config.toml
n_kv_head = 5
norm_place = "pre"
norm_eps = 1e-05
positions = "rope"
qk_norm = true
extras = ["capped logits"]
init = "uniform"
init_std_o = 0.0
optimizer = "muon_variant"
beta1 = 0.9
warmup_steps = 57
batch_tokens = 16384
doc_mask = true
train_tokens = 123600000
Each number is 128 + 32 x the weight over its row's rms, rounded and kept within 0 to 255. Layers, rows and columns count from 0. Numbers have three digits each. The size before them is the row's rms in percent of the matrix's.

# layer 4 MLP up, 640x160, rms 0.139, rows 147-190, columns 0-159
101:142121160148167092150138142129176126124173135108141102165120119177055103197153115148136207148085114142132170161116135195212151128127128092150102140100132151165137129087157125183179156165121132110153120152148091118099114127083112108150185123153117049096143126097032162073102165164134086127157168144089136123143108099123091136070093119082144142100161108122090111152146104155154164168091032165133100119213052118131095115111099108127106121127112086111148136129146148131141146155110142
094:151135130139172171087097074080176191170107081087127127127087158111159097166149143147122129129161177102139133113141072101153110125095071097157133149158123131127134110154126084101093086098100144071049192125092106138119109104124128184114146109150189146077146116124154096137145134194156129132079104163080143125115211127134097124122130133169175106116092118177139113128198134178113104056131180066092137103158101186126116107078164158155168154112150099136147094125110186142091106160097101
094:118141169149085086123156209154095175091093119193166107153107150102146147142118053176130117153115109122080154121159173101186105097161087110117175122097130105168183164069163182147151114092132126108113141117087130107135130131086098131114132245134095120066122188090125168149171133114172099167094174125141150147130148118151143169067110131144112079107125099114101124154073175143123134131134139103177072078118102122169184113150128121158082120133153144072113108169164164134136118147120176
089:083141184120136171107160116169128149142195105152171108123116129125129152116120133156045155162089120080122154168128102094124157106129136125190180095128073128131154117134041104092080162080162163115152108092100167147128106159121123150096201141159138160182104144185199126075166142163093108097151131137091125091113097151098100090141077127110057127114074114212097147110141166195088125149153134116148117172080160145163126124202117129164113113167149154128106127150118159151144093094127137
091:082088168096130146065102129170163112128087112094120085092074114051133123117131136135094126090123064130141147119156137141142144106093141152153120060101049119158161079100130141083159083168160127069107181142099088130125144155126109119120121116137147122085130176144147079154148150102168187085152101193123151182175107078177164184078078102140143165112055152093146135149186086173167131131134119121103140189085141125130077092142178120136106115128121121172144170112154175118115106166129125
102:153130126069134112110119179141070107113141089071122128108132148079107126113106080126073118152110131137175161109130122186144136106123088078112119126137159132152173175158159117152208180137116168158129105109129128152136169106144101139132132032149170161120190166114092116109098116143117125122108176162181047236062122152083087137072096170162125154107068146125162112092112155086134160140134172139146129120121114048112138165111126143148100105144159097193109154136116085098137101099126135
115:143106126150167098096091162083112122154129182188116134121108100158124142113154077142116137083150118154137164084109093162101176141131136107067178091046148132117204125156066113171114132164163112138116104139120093096124154208120186171123170070121056138196109153131143113127094145136112104128160131146137107160110078108158134149170125158118152108115120094196187132073146111151157111159126146143143159162098154073198105122084157140174149113145143141132101058134106090149147072087149071
102:188181072109179151055130182105130198087149124093196148137131081131144135130051159144183128169120137078099103116173147107104176117095143136116122155118108118092144086105087063153152138079042078124172119162168066142106078173120098142131134153097083112116114129136133157128074146136114073111124152127094132162125154110135107124114135146091157152155073092077115093126143127102168091101118085179162156084133079174127117102141139110070167130125145137132131098116146140148161079136170078
102:147128108121162075182131134094138099138178154119085123110185132107124126204107141100139131048196105096165138138144124139162174087109074158111125166153191109106120103118120117115073126141160125087134131173092132050137118132211082145140082093099113127120092117063203160150140097080169164081113193182093136120163126123128098177162134151129068104131089170111096122183177141108184140105094121131132109106122120196168151084114129154126157156119134144128141141127148103133099121188133095
101:187087075110089125074145105162134046126083174092172096112041104111177164113158086076132106104119118164097119151149090069126230090163163158165120172090150107150158140206099151134140111133124134166138156117129138098135109160125119174142135094089139153107100166130129065146174169116142144150157105154112204066136113118123142151074136153127106181110115106145156162152149081180113135124091106145141146145125184139127128159124144110127107117095139067166127147106162162133108145121199121
103:132113117171147178119110205079121141189082160151097100150082146154115150149180158109046092161146088144093127093092149188216078066119165128126153098168120129115154117155150132139074102111136133122167080158110183141107094158113153108170093128137125078129118081141155087120148132106106157054127148177160140117141101120086160201135169101118108075136153107165144121154108155160101128182109107175135220117159125091148126112152160104152111105128109111164111154169145137135090159118070141
098:145093159103172114059116176172086097173146151160157094107140107100066096081135142135127137093111096151146102148116177045089108120157075121102081115115103156089145171157071090107163152082164126069122115135205095096193102178061124113145108125110172126142140079158129160136094157118138176129074138126121089171120135110158125186136122127117131108166176109125137128118095153137209104148119130167145165137082147169143119138125136153167131151091184187129111183125170123139107136188073116
095:167089166086121136134073123135145159169107189108105055191117205152134172177102120210143072145112119046156148133163119112112098146144131145121113158097147133152143092146162112131136113133082160114108136127168164092132102130095160091099138103133113131117124091142127128103128105124082100102190114163125166110134092200073108129118129168115141119108110104147062117123064173123119093133110119140078081135123166102156093152148162140115133142128051106119067093125153117095152080095203216
096:138089137099091136098130106162114143111172137097148114172154118080068137155155101136124117076132072140087056122098117164089177170149123150157108135109113148187108135113120165119117149124122114131105132176120105172113117114140098127132136142109127141159139110108173129181145154120175058126145165121101068195109065133111143184156139164128077097147065187088097099104199106059119139079120150174111163095168141147184160070079133113123098099058131142082151155143136178180130099201115123
095:125147130158129168118165069113080209155162114160131158130163176126086132087131192125068160142049151102120079132135129108144138136144149149008140136103102152164120125111117158124097131145105099163181119110055164169186207117092145095161161094164180150124084169154136103131137131188144173131127095141131065124105085117120111125085070135105132111127121171100168101102125125125149122121141159108147059108100139116128166135078154111166150148096132130174072115152156166167119087142146108
103:137112095159177101101163129122128148090135130138156073097188110104117089148103116117131144120092150147196153169152115146171129131125160161121110091173146128118109191126125124140206159101112144127117138148148142127167145000087122105116142186134094169180084139129125163116133108140103112198152110086131131105197217131134133128073167159160131136072074160097122131059095131114185104117154133083102123116092098122112136141100085114138192105140137092084175146144152121098149125121045129
099:155072108172154148142088119151101148088127169170073062149152124154140100117130143131098086065164128165177133149154092125162071102150099106154105182128110166100116131115108070113083133117191157116119089176132116157157101097146123135117212087106154120086134143154120139183143075141160124111196092114118112166139051137120160160146204134134068130140105126105093154108201101136126157165175098137113139110201103190175088159142124175133102126119175145130133126124179133198130120142149147
105:178146136066125107155120154086130156147113091110207114120109162138057205127099140098130087113129089111148147137104163107126134111110127146132163081053100146069150135098086131115140126118136116062134071101099189122087079177122112192082141210071144069153134174093151163114150200171150121095156143161119116123092121096153126122148103159122202109151112104075174182137155149156089122165163159182108111142140134075127135147159151095127136116096163101103118151088152117138124076140109142
095:130094082093128107100064139121159164113162113132144110114116131108128154176181146139159183113148125104083119094150178089079151164156140178158124109185120133115128148121148108162070173147095182124168152085178147114143055114165145160132116172093139115071136155113169152160178147140151124136132154130090153187061084086108139155109174178191117100168114121084160123116059108161106116154165133239141141112093117122101146135115162119140110135134144114127125135217152123142134105205110087
107:151135114125157130147123151076238130123139178174138110117152073098138088158233131122167144120124106140094124104097080129130169112154109093147108174131138144123122114161143084121141141077103160157103134181120186121148164105119148143125102163141153056114087083103132104080162139170128107143134121155151140150130144175110103132111139112150170114094080158141078085174142157114098167119148146069178140085124117089067097165080097141139147115087044135141122160188184142058117111096075145
097:142108155129127136133147139111150138176121137144139100099064132083139089095136164098176101075141109122126116100171106135141141168145199129121133146173123135132171188131132125080084080182116046093155104132081085082187111157163156142143167072113104083125084115170046123138150106211113127136135104132159166157200138114156146169186153129146114138178086137165174098144125062104156162170079090148080112145140158101091131122076104150171115122070123129139121148130123125068157146141181124
097:115170128163086162111035098130091100051121116157142121132108134126134138069089125128146182159167095094103077106108131096168159142057066111156155129068199131131100155110127085123121147173094155103139137151145128162134147070171111182201144127151130131137104136123131113139119162137128104095163117089107137156188131128102123038114086162148152131135121172107134160171133116193115122125074160100189132175151148117134159147080105125123137148110089143138139115107160072154224130101131180
097:169169142158095126144102136097101118124130135149088132105020169142128133154151149116116130117094116138097127150146120096136182099147165096119113119153199115140177119183151117137146155146125164091108084116173114114108206153144109137139154089087115131127164079164162145143168125141144131129084135214070127108098128086182117112143089158127163110127086189140091179108151097119092067129143203151093138091178168144168131075148099121098140149140106149174093123138114117127187112031098195
098:134107146143087108125163098126155103162125096106136078113155193088030142136113147141131153106182156116115097157110155063108102147092169183110124127108152128078165129195066090137133130115135095135083068139194126133154112132144201097130170064163176138134153116121126109192158155080120113160111123120055087134118118145136071110120085134168160124093118133114121135136067110066123126116103158125139167114131111178167114104193190088152125104077173143139109120075153124173128158190134118
093:115117126045144102103180168118107141140158048137119109145056115153144128163162163135116134122171199145141145150062113085145147110174127177061145125135160158161142062134119100117118101140166141100146075085081177147114160159071139123113214126160098117175179111190186172142126124144163110134159099159187125137135127082129104137168060120141138120120143144156121150082153109195111221116164167149100108111129096117167175114125120131128134097119152100120122126160137162124084089132162116
104:172105041118078086129119168141157129204085135126115044070144071143110096152112148161140138089090173137157103155108127122120131107120128129191163144107179152101104107152190157151106132133190114070109197080127159086167116174124165157147117112124146185170161061116154142132113134084162196136154131127123139134126107132170115174120164128186103105146142131075151124139098133109119115077174108129135159114167147162122085103110159106148105144108082206095162094122116169110070150101109135
101:142144121123085170141137133123104096119112118095112165116133129162122120144135119164168128152152103126100122159181182131134082138121113092174147188089134159114185194106145075147158131120093148094115139146079160181111152162096160094126104120153139176079057137065127104091171167111189152172061127146098125100136092094111124120184132142159122146158105106139024145081218211154094127111130140148144124121160152103139110112153137128095145146139083222125155148113111120133153090079132070
093:142177117126166096083141133076122098084131092121171175144160138075098146139197144096102148137130049076121062155146229147096177114098134127091152102139112151104093184165148128114091106125155140171148111130159132167084121143154160123076129169192167123110165108124128091102131130137170123070128167192072166145075159168165143107122116087153078111154122103120204087088106107134106128149188123139154100125101156121103121158132112150121175198126124121131168146126142158198152126135138161
099:151078144136099140048118155109092125130124083190147098090172120193148109089052093147128111079129113114180101205149090091133085145166154148094130109118126117100113143131165164093139179107165042151192126116111130127119140124097083125109149103161130136156121150122164167074163070118171176161136122105110079108107160073096093040090110109169119152107137158106117133099100154075151080153132143154153067172188103138150125127092142114130139156109151154128139078125081080096130093137119114
107:172134178107162197034151150154165132132119144199119137116102184147152135101103125179150111126081101112164117110106143088154136124052126103170157113160149125103157142123155184081114124155112153088110159164122090123150112167150110179198187125122179173166133104145132098172172126140133102146099110145081134139139077059173072162096133109139129086119101130115124133088095168170054174125162105157092150065129164101118145101106120117168058149133105197140164101152136116137128128085131145
091:135151141077088156176138150159199171048123158092117131128159125151205138159108135144115079138121150149160120199123127096140163171160089167134139150145163116066093111080130112122178146100082077138129124121109157073114126143053091097147199081151118082103132121144113100080089106185112082174113106135125135134136155123180125109120120103107190125209126054102109150146148122196133143156084111143159127080136147116153111130090077173121127140133129162139102146113146198111178142115145163
100:142132132103101191120122146096118141175126136180149138098129176111119167060133068076119101142085114108091164119079151093120133136039087129158113165143119086155098125204135124083108068149108157112131102058101081148204134081123187142149108159117162124157152152163126075110118099148103156135132107143124121168089168106088080154140145177178090079138100172174163153149121107055107156113162124124130111119108083133106069077160188110096116107107090156127120142124121118082095161086148163
107:162107174166095168136029098104182195096160153074115132082134144111104149120113103149143110120095102133151116117175080160136178117182150121084178177152129150149134128170143130068071181143074119123126196064125115146174141098144114125070067132154130126116122126086121077141150201131133139114117136193083140143139155108087122137152132164107074153122112075127158136078157125103170084069093166152100076117157160143138116126103073156123140110144147149137084128141172137139084172134171113
106:080168175122136113105118116092113110121187128135126139143088153137088124111180179159087105142138176092149141178141105100094069048190130107146124143100066126117168187129156119174108154147152089150095126092110131104114172167099133092149154079121097133124160129105135152140145184190192146178117115089102085067129063107137119112116099139132118128100092136162104108142183095086133182089123192106085150136085105123140103134155128189120119182067051112062105118097111109130146079150146136
090:113116109122107141154087116100114150096163157150086094126153104149134195142155133117181119107154127103148079073123155133108154119150152161144049106180074073106132211112112112144137120176137100099189155131137092143126103111117130089135042155069132120138157161146135124149132113155146210108099092203090072138149207129155173214160179162176115116122133149107147141098102148116131140109091141112121120137158148108160142153103154085225138111105127146143085112138088146094162101170150102
100:136145158104129175135106125104110125120080084195069105140124043053106149115094098144131119096160114135122138134116106153144196119181079092132095177084168119117191142158126145125165124143145145172149104090133114165045148124086119100149164127135098140081072076134128122131144082140155085101095114097115123151125128156108146094090112086102107151122139180054093135134129156131047150093126127210135206136173129157085092102116117158092183103129126136111183129155154137189140121107096096
109:122076108123187126121172117118135147105100215140185178097145108135144164170133117191148173128209123112156093064093122136080164145119128119141157114145095122145129118089139145092073128119165145076080103164142112123203115104170108108095123152084116152180106102129100135081129112162103179097090142088084024154144124144155135112143182154142121141152124150146149089060141077121182160137117124154110102133086078127129143135144158143087079090113133111131144125155064121163193136079092142
101:131205152115124154152060108079137150170146126124098158120183183127162103174167145131086168140103119115129150143125121096175114049088168162137078160107112122130112099140118074092150107135148171135147151155127127136094095063047130116159085142083129064149130196098169128156116115107110121113083134191074127074190134166119114129105132094159120117152136153155140174115135109113125148118090164145088133169060112090168112083137094093145068156128141173131203162140160140117150113124056127
099:135126093106076137051140104140122093134091054152113166084111116151090124141078146112159125126130111131138138122081150161134109139144094156161127088152074142123181150100158175124101165135174131156176189105112166123096142091138146107097082093197147147083119155126109136093096096125160136148154126140131095112133076156159133135141161145147084204116202157179166111174139081173136138082113080193110107105147084193132072168132129143136088158126112155155182101180144185112104110210139151
102:123098111107195077110156160103093122155109129175116095081118137074139165160087109129113099191098091118095145117079120147116150094175118089120128148095075069144121131208191094139142076170180167171121171037080167104142145139175146117125106120105103111166115136113143118149093150123141153164132196199113078183143116148153148132158167131135111137181166125153168079132106141101097090120126151182124106089082093116121111080129109117136116156134117136116108167121160103145120097088215174
101:161131087160084081081153086108145178083105135151076168114100123116122103120148132170097053131134114126131124124148087075178141115061190146157138087132092055169169115128169156169190133177145137143198203144095094152119138084135190137072112140190144073114115148089131202155111083109133158105180140148097095169101134122144140098086118111111114115186080117140112157144143139112146171148130116090115067140183102146160132118093162091164120123096103116108129087106127115155111103134137169
091:165134118064112086149100097153081159102143095118173108184151156119091158072168096131141147182115168140174166154129123118115112129084128201156166167124094122092168095104094158119088147079083138092108179134185132152158193056106135168108147151111105088203157110087118143151148131135132168118143147127068152162175084147149144112131151099198094145115118207115171128114126136115058183157151088162143126081136114122147072088101091158096125128109158112122117105159137128166149166159165096
102:119102041125106184103098149181141112119112171109103150105138136168076189167117149131166135122144120143170052150119111150120182102147158107105125081135145141146141139150097088098071150129064143135164135128083173086163085183165137124133060124139115154084135124123167171148158163163093142118095165197151161126066135125142221156114095133059140116142157116149109073120151115130098131105146132156095172153082054109152131139138128115091138152118129141181113068192095185133138134104149158
105:137118174155165130163098129128118155143149152140142110130137174090096122179082131150146165167046111105073159178152157136159146150142105138033111099159120119107105153146109121160083134140147111119106065148104154162110180109094086109164095082143108146044089111046130098117127149132134176109104124162126149104120125117099164137128071036193150111127056123161091105107145096162128165168090121120097156095150156112138181130137133136145139094118127078149128080169113170098111140163075053
# layer 4 MLP down (transposed), 640x160, rms 0.134, rows 147-190, columns 0-159
102:116158100121112154120149115175086145061117178097131128097097095140145159096141138106146067185074118141117077081118127114120151120135097164147181147175135153140124141182117100065100132119177090171076107078166149112096121140140118156112126115106133141109146160148177148130123112076107162165056155113107175151156173174092114042123147175161116111142145146121102063106085102085153102158108154145141168164027078115107132185132108129115127123145138092203067133150122186099110152103095140
102:120170162094142172098132147136103116096101152143184104126135090126167145071150093141133141129113137120135155092061109150147157137102181164114130119139100137150144109112118089107180153204172144085147126111093086113121107144133147096118108122164180184093147168165135140147201105121152124099217129186141097143116045096176038085124090135122098126130134097128134205123126102110117136127189115139174179098105175130113214118176097169107128139164101109137176127169166104112106112185157117
092:103132129090151173120107100150180153122114143089059096163062138129141140133184197144107110170148151158175122087167167107104123148180090158138127143100131172109063129146062176139102105095063133132072135124174121182149113096180097127160121127103122133156050088140111158076138085163115126080117081114113148131111103130145104104185102151165087162089154102162196185128109104144103143131119171120122117192126118159069141132132172138138125109064088088092078108172147092126102145101116160
097:158118120175161135091121111084105090066172135120127192143133153156160126097118086093150096090147124166151167112098091130077149134186157177122121096110176113091142151150166133091143141124125187076087142120171181159176093115118156133129070149149127216134084097123187088090114088150150165178103144191177100145151080061140128090139092151125091082165136117131134160135148121088163172143137097139208157146146125127109165168098109122116104175120173093074144148106093109074100146115101149
100:130161168176116137175061093150138145165164122128136126137103092166106083199164171200144085108121080125169144156149137127096215103138133141174112145121120183081139169076134119177116141092125163077107084168196139143131106128108095114084115102117118117144095059060107103100100181153126072059164156104125147167168119145140114162127094133129144144095125127119145095198133151140143136177100085142105162065185139097124125109126094069091118122146126133104135160153160123146185128082093129
093:148147107180109235073098111117190138100082144180114166125103203114154127122139216116104129117101140115113069115124098061138145140141132139115139142140098135117140137161133139133069150093147138112099073150091105150147126106092102101131150169082097177153153141148140132096149076130104192137151138083136185096100143093200198135121103114151146137094128092071108160146132061084150118111120114112190111135172187130160135155112121116177131136105137137134084082180117159151138089165061114
094:057143151103100078133166139113152133199139143210082132160129118118160091160160129151168057121076113122125149122137137181091120143123140120161115136140144145084102109150099080151137190162097141100119117157142190160126152131165196140193086144174147129174104145142072106180058095110146084068147162147153084097091148157181153144116181145113102070128136123116143157142125114133092114154127098084147119152078172147132083105180112114153068113134123157088171078132082135102098182129124166
102:172061120117096132155152098196164131121182133129081132117103141176122231122127157144135094101084172130094134072126141071126130157129113099161144121145113145115128157141148131125038185126153171122087166111139152143150134083116102123108116130163096175099074102142140072145125144168140159182117095104140082094051074216140092095139124145182104135171132154138180145114114123160117158137139107093119204150141100119123095119072095124186100165125095157129159114126152144068117124123093175
103:133055051123091186086155125147189172095097067134155111134096162100092112133108171151123111153061151144103103144137161144116054152138142118202171123072135194073101166092129130103157137145107155201141118173120135154087141127115164100157155099120083114112106158182073067102126158113107095121142124101130129128160111162101081097053135145157113157106155137151136121095083121094132158097119135092100177062117154132107114133143109185142064127168081112121160123101131152062145128149120131
105:115082146121134097150113116056118108105100109193091197145149147106083168170178085117170141091126158123136139094066097149109082153106151132124126138155171137172146067118152122119149179131124164212067140162129112164125134148164103113117135180099156176046142140116107128137095102121125144088114124100154135150107168135179151103165135144155099068092118070143081149119051175153109158119132107164181143097121131169125142131130151167083100121164091114103159137182111204178189153108106155
100:104125135116079084104151105120105160169116188100093157120084092122150104090124125167137123160161087163169122150123120203140127183186138154176098096131143135175122161157177132119167117111096139120137132132086076106150148172081118091120122178147108119138103152102076129161074168142120149164142219095085107162130114112160058105116166097139133153128143123120090149146206116076097227090063122072105115112109133196167130165142181117093184088133137146123123138168118133121148102111107092
099:138121179059167143163100112096111133100126220135084120120127180117092168080149144143114070128182138102132110154088146141089136088149151087145081117143090108093049129116115167096195083125124154192124126116086072119093099151111056153177142125153151131099125129132145124131107116087154087125152127190148158132127167197139107068111111137095118151106190113126151090143126114075158158111131087108190167161161156133129143137142134076163137167185179120104078162058146128092135098146141128
095:167117112158136118067078126185137137107129132171085138084122078089178129117150127076160211126086138164152173143094145147152104108163124115122180083122102113070097142129122139174098104077156116129111125093095124118052091110126121159172149164129155135118091111132145145143143085109162150133094143153105163142156163074137139115129168138116129233182151119138107166157230102178120138098114126158091110153157085141154156080145056153128200148152099125182126114098123081160160101131097156
098:202113110158138101089171148133154144101129059159117219115105158134115095103136109137145131151051147129155159191157112132080161160106121033210127132195109124107104139161159143157147132132107119130128132148117126127144107148138150119102205098121186073078164123128073116210151112111079104099115182135141151122113114105193086111149103142124206112144126119157118071155153130169123142137144068206151106158115164124094138138132111144138102129151177137166099151100131136089131114135089116
102:084088079125155114144061117140104110117088136156093095194162112144174085158121129140123146112119119141164175161087141172120189141085128180112163146111131115174151130195061145105135096133123104176160165136134136125133137130191127153172156103155127079125148103163138173100150203144098100128136148119151098144163184149102129123073062147112196181128094085157152174123176158088102128133157155205133155110148115179143112145132145142214160190075126118121132150122196125149100088116138123
098:151145187160080075171113167170114117118151140080063209143115122109090096127123146128108133169125068119124121154109132150130130121117128119186149103164195117112126060126154098150122117149095096111098149135098070134124142118187102081152162139171107125132123165117099131211094153165138110151116170145074135168100129119081127093135127140093118102102060096096093112127122116188110172147136090128127167185169167074169138094066156162159078138148113146114182077143059143155180142100107078
103:152084125130113082056133170088142098173151159098105103152112108167131142094140134082123152090141185136104130112140118171157197140118155141106161140187119081131076068155136147125123178126081117168140184085114144196133104111128114067119150035117194120137125124137142063131138160121115176143106129163177194138083145124140123121123156138105190123128186103184154148158094171105146111149079142102110132124097138129056112110082108164104187133155114085164087161169127129166124190156120114
104:136139051149162146146110145187088110159158139181118140125119108161190126178147165126147140149107173113081153094123103105131150109138095102111119120147083129131115136138163116158104130152107132106150144190144108177162151143111124158157095074151093111141081110108126121184096128127108142146088096112101172127186114149143101153085097089157118097138113161104101174123091156096117095161140077145142211000086142153150071126110124131155112106111088149133150063217111167143147082167139063
101:110175095173177159124158146081092135149149130099166119131128018159145156089134135145148055104137119158143151139141107142105127116077125103075157129124088135075131146160109190159113106135087170141148077118095116131139160093102112131143208141098157091159131106130186142086150118096146125125109061154137162093129114114105113107178162124106226092168128180164051122170143146041142125095099126096166104124116141122101104118069075113087155140162143091110147114115106098125129131078155176
097:129117170144202145117100069125111087139183136135199119122094049164131113098155135134103123122131169084107157087094118160138169195145176170142116185139100093190126151168128130101115135094150095130136139157139128092182098099116151157079098094088102157051139100162154170087131204136118171117134176127090180148143101142107125083109069117168197082166105127137115124123114128076187104128123142201135136128148102170145118154103200095140121121112131121125112092131103145131128161147192092
103:157130086055110134140144094152101204113123139113089146165096083166098126148124087122130146150086200143170155127094152151097089125110133150168143131172089104066139084156046155163123176145136177092060133177199164182160146081155151077112090142130124185150136082124144142153136142080127121081121103192115125160119059181083162137133129150122110150140152124107158105089185162142105099136103182137169174103113164113159112149076128120100115155152105159084142125158150141130085121153121084
100:081089151096125113110161094174070120107108081089116148150105123120109138152141115125109082134147097119202127175085143111143181096141053096177127179124123110157148100143128139215140139111136110091152108084149137136133111164115134091157089121113120108178107098116107167104116126101105098119097106066187169116146124140114188170127199181092142084066140101131147061045114134078134116126182084099149145147154108118093137139127088138101143033099143135170129147132172123090074132106108074
101:104149123130177122132166096144129141150103125160128135124195095125151065066058132115092101176156094157178111099097130192150027189130142151119096071123100181074077189151156120130191086070111117167140168133110115081088108122142170075112197155119126153102149135119128146115144112172155164123111125107114168163085092184117103140096191139152151156120142066154097120124131153125120151108061108116166114085128117109184157109092149178106149132146094158149134162153124106120122161110107154
101:160161163088192144173069080162114157096119131091106141135129127164146154149104082193098184189143120109130084144133164150123102140135175127144091141139148109184127168072104168162136100152103111113145033168122123132147114164064093148170149157151145116087137081162128139114102100093093146209076119159089097154105143168160164113135122087140111144116141120147122083112160149157108134127105078126040125166104110190160118140121128123134132053082109084101123122144196116123122122130114208
095:172139121168139094116175138112119189201103127075083086148164074209151126095143162149109085156130080115121136067149109088090130146160117141143157183160204137119065168137175148147140087175114112133092099164136155162099164131154110132073099183098145115096066125062075152111182109147114130131115090123106138108089154168156120140118147111055152139130125157111121136158083133091114143088147088100128097090183155145102127098139156092135096084138149138096114130088160110185125103113051123
100:192077151162125100144125093124055079123151113200127157109137095088146136131094107155120215100126128179177124169163113104098169107147091105165149107146137130092213122147107080047166155142135148127173152163141148131115125129116088086149137175074122145164080126087184165104166152131127105127138159128125173169101106173164152142166127123146051162187162155120143125095196103112123104144123125098115094142103104146159097120095153089167112159179113098162123193147130139137108149194158124
102:065191112151122077135114111125049148038101090143079111117095134100116091080123101136125111106138113084122146086132145133175103127192197172062121104081125106152126074100127143177141123126121118106159153105166131110147135127180140145205123087155171110090129120159160119107130128140177103081143147153162128118140080155140116182083112081100057176137106145112201114114123088098094128098110168096129140115109137092150114106095145136174192131103104130143142124146149056098071138090150178
097:153158068125106161137191120122167155083141160092108116131129134160144097137096171100171165131125216155144155146120097083199144127207157114150158113166109072143125076114128124166153106117135107106124126155117130049136183092127077102160099165109151141108148135144127104132104128025146136161143155103110122153129085085142098130178186117143147098156154107133080125112175070115065168087145153112147148177122156130122178131126164126094153101177094128128137157150111101061113111117207183
102:169140149122153154128156083110158093139131138088106144167097111115128185109136073126155119128137151133113078093060147181133147131159134091163156130122147171078182131169110123116116107103125163115152169164090197078204131179162132096152062157111095097148135117146094145099149180184090130101105082153172152127110118162184122160142118154151139128164113070142111098086128111131099153102162072105113146124131106084080032122122123145176145098084112137195103156125044199117121122179138115
100:115125164086139105159118151094107150107125099078176145136128116166096154131175113113120151149114083169095083166116139181129124151163130119084096183124134103134103119146108128137167163142161103091115138112172135158162149181187175126112090151135198082176090133130134153152070127074067184146141143112195163136159180157151145118085127113121123162170046125086179102069155102127091115172117153152117101119160171160169191149114123162077168158102164075136097127123127142148104069191161073
097:170120105145148093104167076154137094202166087105180114147096141093114097119121173136121166119126119151065133069193100142101058146135135112127117097113102133217146131170143163127172107188154138119085113145090088175164137120131109127180161125152197151156124125052121079143136127054136165146147102152120146123129185073103103114128135151109124162162120137121189203087103104100083151179121110112070088093065105142088121152152148120122117153128128158105166124094160157139138131162132069
098:159137163118147157104128087137088096133082106163147100117091084161101131163115151053111152114141091169154152121115136094109121087166161121113141123112169124095094084046126151081139097113188132166161125092132155146108102163116074188081162123138131129099032133061087119136114167166137105120110195159099133166124111110116157134097116135114052144118152065112135057064121118118114184180069113070114106136078097090100117113100161149167108101154147139098184128091150159171122117102123120
104:095109104110094141120111108085133171092189144072117120078098103126127110121142137149042145086164182117144129105169069162175133127147150142183126160107177156174144167089125158072130105140151079152161124137164073127169136070143136170110080118099162141126119117102141151088129040133178047166097106158132156120085066097106122130122098144094155116190115143196138091099089150047095101097118142153132133105136116084129133123125131155158089170168185141108091112086106109128136117105148174
103:160106123111096111111172094079127161171122108114142017065130101139155109141114099148149078190110140140175124111136087151134119121156169075129112145179128098168094163142089130132120128114150089102140143109161115142148062098087128092058145163110125201148096120120080103111132075094118123072066119143136161143089103138119136122143132110055130091118169139125145113082146126160155102146125101058176113118143188115168129174125106143187125050121125161138107166201162123159130162059138145
096:149134181158148100119126120128127109157152090135080132150087161140106118101107204153145128155173115096090156155146184139136122120120076118136180136044166135077190073100203120088156136077134154106094105182114153113112115149126182117132168168140119101188124074155172106184161160116153135098154164126178106176135071121156134144146120128118089150125141104111150146132086077183121138113159095158166163156118117089087116147176051132065158110139035169137113133100155098107122129148168104
098:151127073136088095160133145129149140127112140063077096201113108187121104173107198111130172116195178117169092139064118162120091128116071156182102116072099133095094136064106131121154084117048126188125093087118110171133150129187116125124060109189115140189100115160151059151139133189151162135139123142125107158149148155121163165160136104077128111129100163120125155154085141136102100185172103108157137121122122142088120172141087104113123131081126131129118103109070143083096098095131115
097:188148129082141124062131115157094151117108114158099164132066118133154158130123152119141094112119110125141144141101075059189081168116065182118115169117137171103077096132122130186129110130070117153176191125097133165143143063168112121195153126161105151097166158187193135113148124125087181148125131133142114151153117107143089056132135075114097156120149122125151114146116128133092102050118093153137106148145122139126163139109102137163138125139084163116109104128150150076213055122121037
102:132102173130119135156174058147087125098098107180122123132072152126097118167112107150077144120150114202140122130149127171100175070122122111082135061129113066170101171154150134184114202205129161115081128085133103134176164141093089127133112165057125144161182110122138125152113170053138157176122124094120104105068106173137136154172155126128181131050153154120125148128112085148174120072155091100120145152090134134105111156144108130175162126072156119163091114113137133113133161153169086
099:125160130127175147160146099112120161051190154128120107160105124120135122164170143106114061158068162082136080110149121134145122065121173137068095188101123136121101137142129093102150128207087120163124137122157148163114107098155160139117112125119159107138138111118175138100118174137109114144146140157065149105159104088146134105215125137125075104172121077137115119161066147154163132138121091141156105180138119095140147146114094123114167077097053114082111090182097072084233178093139132
107:124141168143129108109126185093143159153141120097122138120209132155066116186189138136104088173192091112135167128174153135125104067147143016126161119119112098105168089136148200120063145105083141174187096155142128095117064144135124169161137130129096159108101140135137161132085125155106138092098148061105122133134124154109120121119150089125108125108116141052087155130210079138155147127174128108108160103110073086209161099117138172156142145142099095080130081152123105128143147117126133
098:130117126142115173116135194181141127171123104136167083120169198150092189131191115124126190104165083124090132139139150143106099163207141148106097166103122186183117131165121115135077112079080134157131098089164117176108093130156117175153128079083109176129099117181141082082140168134112154135117128128134168144138101132130075071151142126155129187099131134160148107141054093162103127140109112166149156095149111076166134060192114183170140151191103161183169148147135133145132129137165120
093:135202110201077149159095159076144186188131142175173126061076156172140076151137129063066158060100103097096102150084173170147119108131115129127121146078111156163141153129130092119180111177148173066172145126090102136107121083155143095138128092140152160117099123203140141141126137116112147130107061157177139098147149118116159099112120081107164154138112076139111116127115144102182087149111147145162100186088121146144182135105148101138135147132138138144137048138154155175094148124101088
101:125112160129071101125073128120113142196139126107112127121135101083145095105106155137039063129133113122116169143121126082175191093165145091133106167105085116132111106206080139104158104153176147174162174088175042118152110125077117096101100094106160090106137130106156088124102147088141136118099161121109094079084165119141117153143085144163134170152160100106151102105192136133092083163120161076126084144161145132090159174145105138160023139097140113114105139095079140178156102131109132
102:168058145164144134088110091118164092153114114088104195115165100119159120118154136109186103077101130101149100117172165140189122218102077101115138088122137066155138132157130106129133152105101122106098156062106139092085129184159110159138145105137181122159200107155107151089085065110040119092138174128145114132101103151145141095133119106116076163110145187122114121145181113144124081099161183108124164149111108163093130090138065117151146163133080129111135108138204114125107074140171144